From a checkpoint of a small transformer trained on Wikipedia.
Size: 8 layers, width 384, 4 heads of 96, 26.7M parameters.
Each number is 200 + 20 x the weight over the matrix's rms, rounded and kept within 0 to 999. Layers, rows and columns count from 0.

# up: layer 3 MLP up, 1536x384, rms 0.149, rows 653-684, columns 240-287
# down: layer 3 MLP down (transposed), 1536x384, rms 0.0551, rows 653-684, columns 240-287
up653,203,224,154,189,219,237,209,190,199,189,212,187,188,166,226,208,192,209,209,204,181,228,201,176,170,217,187,177,180,171,175,186,176,204,168,251,185,226,194,174,210,203,194,192,190,167,174,193
down653,191,211,209,201,173,214,159,260,196,170,183,210,171,228,173,196,219,216,191,210,158,180,180,222,187,154,187,177,194,193,191,171,203,180,203,196,180,241,188,211,192,193,191,213,160,181,235,191
up654,182,195,204,220,199,210,211,197,216,236,207,217,192,189,185,206,198,186,198,198,196,194,186,228,193,193,205,214,197,114,197,179,198,235,190,219,205,192,199,192,188,193,186,178,203,189,186,198
down654,187,213,203,209,210,191,205,174,233,191,186,198,214,205,211,204,194,195,232,216,205,211,211,207,189,207,217,168,175,223,199,194,193,233,221,216,193,200,202,189,197,211,211,214,228,204,203,205
up655,232,199,208,190,177,221,194,175,159,198,212,158,196,185,207,181,212,196,197,231,153,222,190,170,211,187,209,174,180,214,217,207,192,179,189,171,205,209,204,157,217,193,179,193,207,204,202,190
down655,182,192,207,216,173,168,196,200,198,164,215,186,162,199,219,183,209,207,197,219,223,202,186,199,185,176,226,176,207,179,203,192,227,230,206,194,193,216,209,204,210,235,195,229,209,191,191,237
up656,189,185,248,231,157,192,155,198,201,192,146,214,228,199,227,204,221,184,193,230,227,196,193,181,208,198,186,177,205,232,222,185,217,184,183,187,197,163,194,197,183,220,168,180,164,182,218,201
down656,193,200,202,168,187,198,195,177,223,187,195,228,191,211,198,228,211,203,171,217,179,197,190,245,224,207,190,197,213,201,205,199,195,218,230,205,193,208,229,264,201,209,209,185,173,193,191,184
up657,202,201,203,224,240,213,159,209,177,215,182,174,195,188,199,225,231,221,215,227,227,189,201,199,209,212,160,218,185,191,194,168,225,219,180,209,189,179,180,237,156,190,171,190,204,169,222,162
down657,184,209,222,196,187,212,198,160,205,189,200,237,204,199,192,184,214,172,208,202,200,226,230,191,232,185,199,167,220,177,187,183,158,200,218,207,196,216,182,200,199,146,198,197,233,190,186,203
up658,203,209,186,182,181,233,175,178,180,185,192,223,211,184,207,196,189,203,166,193,199,236,190,204,223,206,161,179,236,213,188,207,171,205,223,187,200,209,234,199,208,225,238,192,217,166,199,194
down658,223,212,206,209,225,211,198,235,183,203,201,185,184,210,225,216,239,239,209,212,219,162,217,169,214,197,190,254,202,160,204,204,171,210,204,186,165,212,197,181,194,172,202,174,199,187,210,234
up659,177,217,163,182,174,197,207,215,192,212,182,193,214,148,228,184,194,169,220,142,184,194,198,214,193,162,200,182,181,206,181,178,238,215,217,206,205,225,232,178,217,209,218,177,194,208,200,207
down659,196,225,207,192,207,195,202,215,188,184,213,191,225,242,212,239,208,211,182,196,187,235,209,207,218,212,191,196,209,203,206,229,194,181,188,168,204,199,195,228,220,204,169,192,189,192,204,213
up660,188,210,201,199,202,246,217,194,211,208,214,210,194,206,175,239,197,201,228,189,165,201,214,233,193,198,160,188,211,163,161,189,229,199,176,206,189,210,198,169,199,197,200,189,196,197,229,212
down660,223,179,226,196,220,221,192,196,182,203,176,197,197,196,230,191,204,209,212,209,207,185,184,172,185,191,191,162,216,192,225,206,185,182,190,184,203,195,185,216,208,172,173,229,227,200,191,195
up661,200,210,206,258,218,211,183,195,214,151,132,193,186,214,168,169,202,177,210,205,197,192,196,184,202,196,201,193,197,173,169,193,211,221,193,189,208,170,195,183,193,196,187,199,198,173,235,187
down661,163,202,178,211,201,231,228,204,186,209,205,217,214,198,191,157,235,238,209,200,188,220,180,187,251,223,233,182,210,175,210,249,226,214,210,191,200,212,232,231,199,230,224,189,195,191,181,196
up662,236,184,191,193,190,199,176,187,207,214,173,196,214,231,199,226,188,209,231,213,223,193,163,183,204,174,226,221,177,201,194,213,232,205,177,222,224,232,165,213,207,174,247,195,189,219,206,200
down662,166,196,232,157,216,198,216,184,209,194,239,197,177,223,196,191,172,192,206,231,181,209,177,205,158,206,172,188,203,195,222,205,177,233,187,167,230,193,207,217,252,215,204,234,254,207,239,234
up663,181,199,204,189,197,238,208,197,166,210,192,201,213,213,207,228,207,219,189,194,202,212,215,199,183,253,195,190,212,213,208,172,241,223,240,213,179,178,217,177,209,206,234,190,192,195,203,224
down663,206,184,209,217,172,198,202,204,209,230,182,194,189,199,239,197,217,177,187,193,191,169,187,188,178,223,186,215,213,226,207,200,193,211,226,198,175,176,202,172,185,222,204,206,197,193,199,243
up664,205,224,229,211,200,178,214,190,170,180,204,215,219,187,256,229,174,194,207,230,177,197,190,206,160,208,228,198,199,202,211,200,200,207,192,174,182,192,205,188,227,196,190,163,211,196,218,226
down664,196,219,234,185,206,205,218,216,190,207,237,186,236,176,196,257,172,176,194,233,219,213,243,202,211,181,248,203,179,166,225,212,176,204,199,192,230,176,197,209,214,199,230,187,194,218,204,209
up665,181,205,207,211,203,236,192,190,172,192,179,194,218,207,195,172,210,206,189,184,174,193,203,166,204,202,202,197,231,196,202,197,206,219,205,196,170,200,196,183,198,179,193,180,208,205,218,199
down665,182,215,172,250,207,171,189,198,201,187,214,173,223,204,204,205,215,193,190,220,261,210,220,184,197,202,187,218,154,209,195,174,174,199,210,176,219,218,228,229,216,187,240,204,214,235,203,185
up666,183,213,224,182,243,228,223,207,198,221,217,206,217,211,192,156,187,198,190,186,223,182,207,181,199,213,199,182,200,215,198,179,205,190,219,185,178,205,216,205,202,200,165,239,232,152,213,214
down666,194,207,195,201,191,187,196,217,195,177,210,237,223,188,177,211,222,183,182,218,183,211,210,212,180,195,222,172,193,166,195,217,191,157,204,176,191,206,181,191,215,209,189,206,186,214,183,155
up667,186,182,182,187,198,191,204,203,194,215,183,249,190,162,248,187,184,200,207,186,220,180,214,186,197,204,207,221,201,186,198,195,220,202,205,216,176,181,165,167,224,178,186,227,212,193,244,190
down667,225,218,174,216,201,198,203,180,181,186,246,204,197,219,232,216,221,171,217,185,183,231,205,211,195,203,217,185,178,218,232,211,235,180,143,199,156,200,175,170,207,216,185,197,233,177,175,228
up668,203,217,199,241,224,200,212,198,216,203,164,202,173,206,183,178,223,223,190,203,214,177,216,176,210,177,197,206,211,202,197,210,189,178,230,203,212,205,192,194,174,198,201,147,187,200,207,199
down668,210,202,200,195,169,211,229,212,223,187,211,164,216,174,223,213,189,190,183,219,206,182,198,221,225,224,183,213,195,206,204,202,198,170,176,207,178,194,217,214,192,228,214,194,218,206,219,211
up669,202,243,210,229,201,170,221,170,204,187,191,171,243,203,193,196,222,187,208,226,211,265,209,197,246,225,216,206,232,170,201,229,218,182,209,198,186,188,191,167,201,164,193,247,230,219,241,162
down669,200,190,200,185,168,213,209,221,211,158,237,160,233,169,172,209,186,205,188,211,201,190,212,215,162,176,187,190,219,252,220,166,196,193,164,204,211,211,174,196,232,173,203,205,175,233,227,223
up670,205,220,206,180,211,187,190,179,203,202,227,212,208,216,199,207,199,214,201,200,192,194,169,190,204,186,175,219,241,196,215,199,212,210,222,203,204,158,185,227,187,205,187,229,207,217,176,273
down670,179,215,211,214,216,247,203,209,235,168,192,215,228,182,221,215,185,191,173,212,189,219,218,202,216,217,183,186,209,205,200,205,184,204,210,206,209,192,200,170,196,182,196,186,193,188,199,187
up671,238,208,192,212,185,197,174,215,191,195,208,203,242,217,222,232,234,199,219,212,196,201,188,184,195,190,228,208,174,158,197,144,168,209,223,209,189,189,222,191,227,220,207,216,217,210,214,200
down671,219,222,241,181,216,202,205,214,229,213,211,175,251,169,195,233,236,208,196,196,198,194,241,222,164,186,209,213,200,224,211,204,210,183,226,218,169,154,220,231,200,224,210,194,206,201,208,196
up672,182,161,203,204,173,204,198,195,189,244,167,187,234,215,213,210,167,235,179,164,208,208,196,197,183,200,197,217,199,184,185,206,190,185,208,176,220,189,178,185,211,194,167,204,216,155,207,185
down672,197,196,171,211,204,178,219,213,185,209,193,183,196,205,221,178,180,185,200,187,212,194,195,195,190,210,216,206,190,206,223,185,230,238,195,208,191,221,190,190,184,198,201,205,242,198,159,198
up673,187,173,196,229,200,176,211,228,206,210,207,214,230,215,181,230,258,241,154,198,184,237,181,182,215,201,192,174,196,189,179,220,225,222,188,161,223,183,186,221,181,188,176,196,200,218,211,191
down673,211,197,213,197,188,170,184,188,229,219,212,225,208,188,207,186,213,171,195,215,211,233,201,206,190,194,205,243,180,218,191,177,200,221,181,185,223,231,244,210,212,178,177,199,156,180,192,225
up674,210,199,207,184,208,215,167,184,182,211,221,208,223,207,186,207,182,196,219,196,211,176,190,193,227,217,187,239,203,168,196,160,211,191,200,209,183,195,184,204,189,168,159,209,205,148,212,173
down674,187,202,202,172,181,162,191,195,196,178,171,176,192,216,184,181,201,160,174,232,215,184,208,217,176,208,201,214,172,191,182,210,169,204,199,198,199,203,196,180,183,185,212,225,201,227,196,180
up675,204,218,207,188,207,216,181,215,177,229,169,214,190,184,209,196,212,192,198,200,222,193,198,219,205,176,216,170,201,194,174,183,188,171,227,217,235,202,230,205,227,190,231,200,186,194,242,241
down675,208,208,213,187,194,212,208,172,209,174,192,185,212,202,197,173,239,213,206,171,233,206,168,224,241,180,211,219,174,184,205,254,194,202,211,167,245,219,213,166,171,163,195,201,197,222,204,199
up676,214,185,199,185,230,186,215,185,214,172,222,221,181,204,202,189,220,229,181,180,228,207,195,226,197,205,192,225,247,166,233,218,201,212,194,189,203,215,195,188,207,196,183,169,213,210,255,182
down676,217,202,177,189,180,209,229,140,224,235,207,192,184,193,185,200,199,180,168,186,218,197,229,166,189,153,212,218,191,214,192,188,204,202,219,218,156,188,159,201,199,180,182,201,219,214,226,214
up677,250,206,223,201,216,192,183,208,203,213,198,220,183,187,159,193,186,195,200,177,193,189,222,219,188,220,178,202,208,201,204,210,202,202,200,183,187,177,178,218,176,204,192,194,213,225,213,176
down677,212,148,192,204,211,198,195,193,129,167,199,233,227,155,206,136,184,205,196,175,205,216,177,203,181,205,211,152,207,186,190,201,195,188,198,188,207,178,171,212,189,213,169,234,196,221,135,206
up678,212,246,204,232,176,191,205,215,149,189,219,198,260,153,209,216,170,198,212,217,197,223,169,187,195,198,217,221,187,202,145,200,220,232,194,177,204,189,237,202,201,196,219,179,206,218,207,210
down678,212,228,222,209,198,204,204,189,184,167,190,226,240,202,225,185,165,224,223,232,215,216,203,221,248,181,216,232,237,216,211,204,216,165,199,211,181,217,205,201,204,232,181,212,160,220,172,165
up679,205,187,174,193,212,191,211,197,217,187,194,184,199,227,199,206,212,218,182,212,202,211,192,211,190,165,219,202,190,173,205,194,201,196,206,221,197,213,179,190,204,215,189,188,196,219,191,181
down679,185,202,203,196,222,192,207,177,201,196,207,213,210,194,208,189,179,186,216,185,211,195,218,222,216,184,176,183,230,202,215,197,192,202,210,189,201,209,201,193,246,207,206,184,200,200,220,169
up680,157,205,229,227,190,193,203,195,206,162,196,203,204,200,195,161,202,163,174,202,207,170,193,218,156,166,201,191,173,217,207,213,182,214,184,175,205,206,210,192,185,197,217,216,237,216,180,194
down680,167,184,189,187,216,185,221,212,196,137,210,216,173,197,211,208,192,211,172,216,188,191,170,218,220,187,194,161,194,215,208,197,180,189,190,189,217,188,215,158,204,241,222,219,211,191,184,197
up681,175,201,197,217,177,220,164,235,166,199,219,187,180,193,206,264,211,217,235,208,183,197,177,257,247,214,182,157,212,218,220,184,227,169,177,195,183,179,245,215,182,188,222,195,129,234,205,193
down681,218,199,177,203,220,184,213,222,206,247,180,163,200,256,233,186,213,203,213,140,200,246,233,199,235,178,181,255,173,233,212,215,195,209,234,239,171,214,226,189,188,184,195,141,251,248,202,197
up682,159,187,168,198,209,207,201,182,187,189,207,234,212,167,206,186,194,173,233,208,189,183,179,267,203,219,217,190,185,232,164,179,204,190,195,208,192,216,215,208,180,188,216,232,213,187,185,221
down682,183,155,218,249,214,186,202,193,179,197,217,247,223,201,195,191,200,212,240,151,180,213,200,254,227,185,186,184,196,217,209,181,212,168,177,217,208,199,181,199,240,202,218,209,239,222,235,180
up683,215,178,214,194,197,197,243,195,230,198,165,172,189,199,209,212,212,205,171,216,131,194,227,212,207,193,163,198,185,210,196,210,169,164,168,202,156,206,177,262,188,210,210,177,181,203,192,196
down683,225,195,200,199,179,226,169,208,171,200,224,188,208,173,206,199,196,240,207,203,204,195,207,197,160,205,192,197,200,197,196,201,218,162,170,205,209,186,234,215,197,175,222,185,226,188,174,218
up684,179,200,172,194,201,206,197,211,220,191,180,198,188,236,233,187,216,227,196,224,214,184,176,192,203,219,220,219,186,170,208,201,185,216,228,204,203,174,229,202,208,202,244,222,153,220,198,208
down684,209,204,206,218,190,198,216,179,234,251,196,200,192,224,195,257,198,221,197,203,214,229,200,207,222,240,179,225,173,216,236,213,130,214,200,184,185,197,177,204,198,198,251,227,206,217,209,208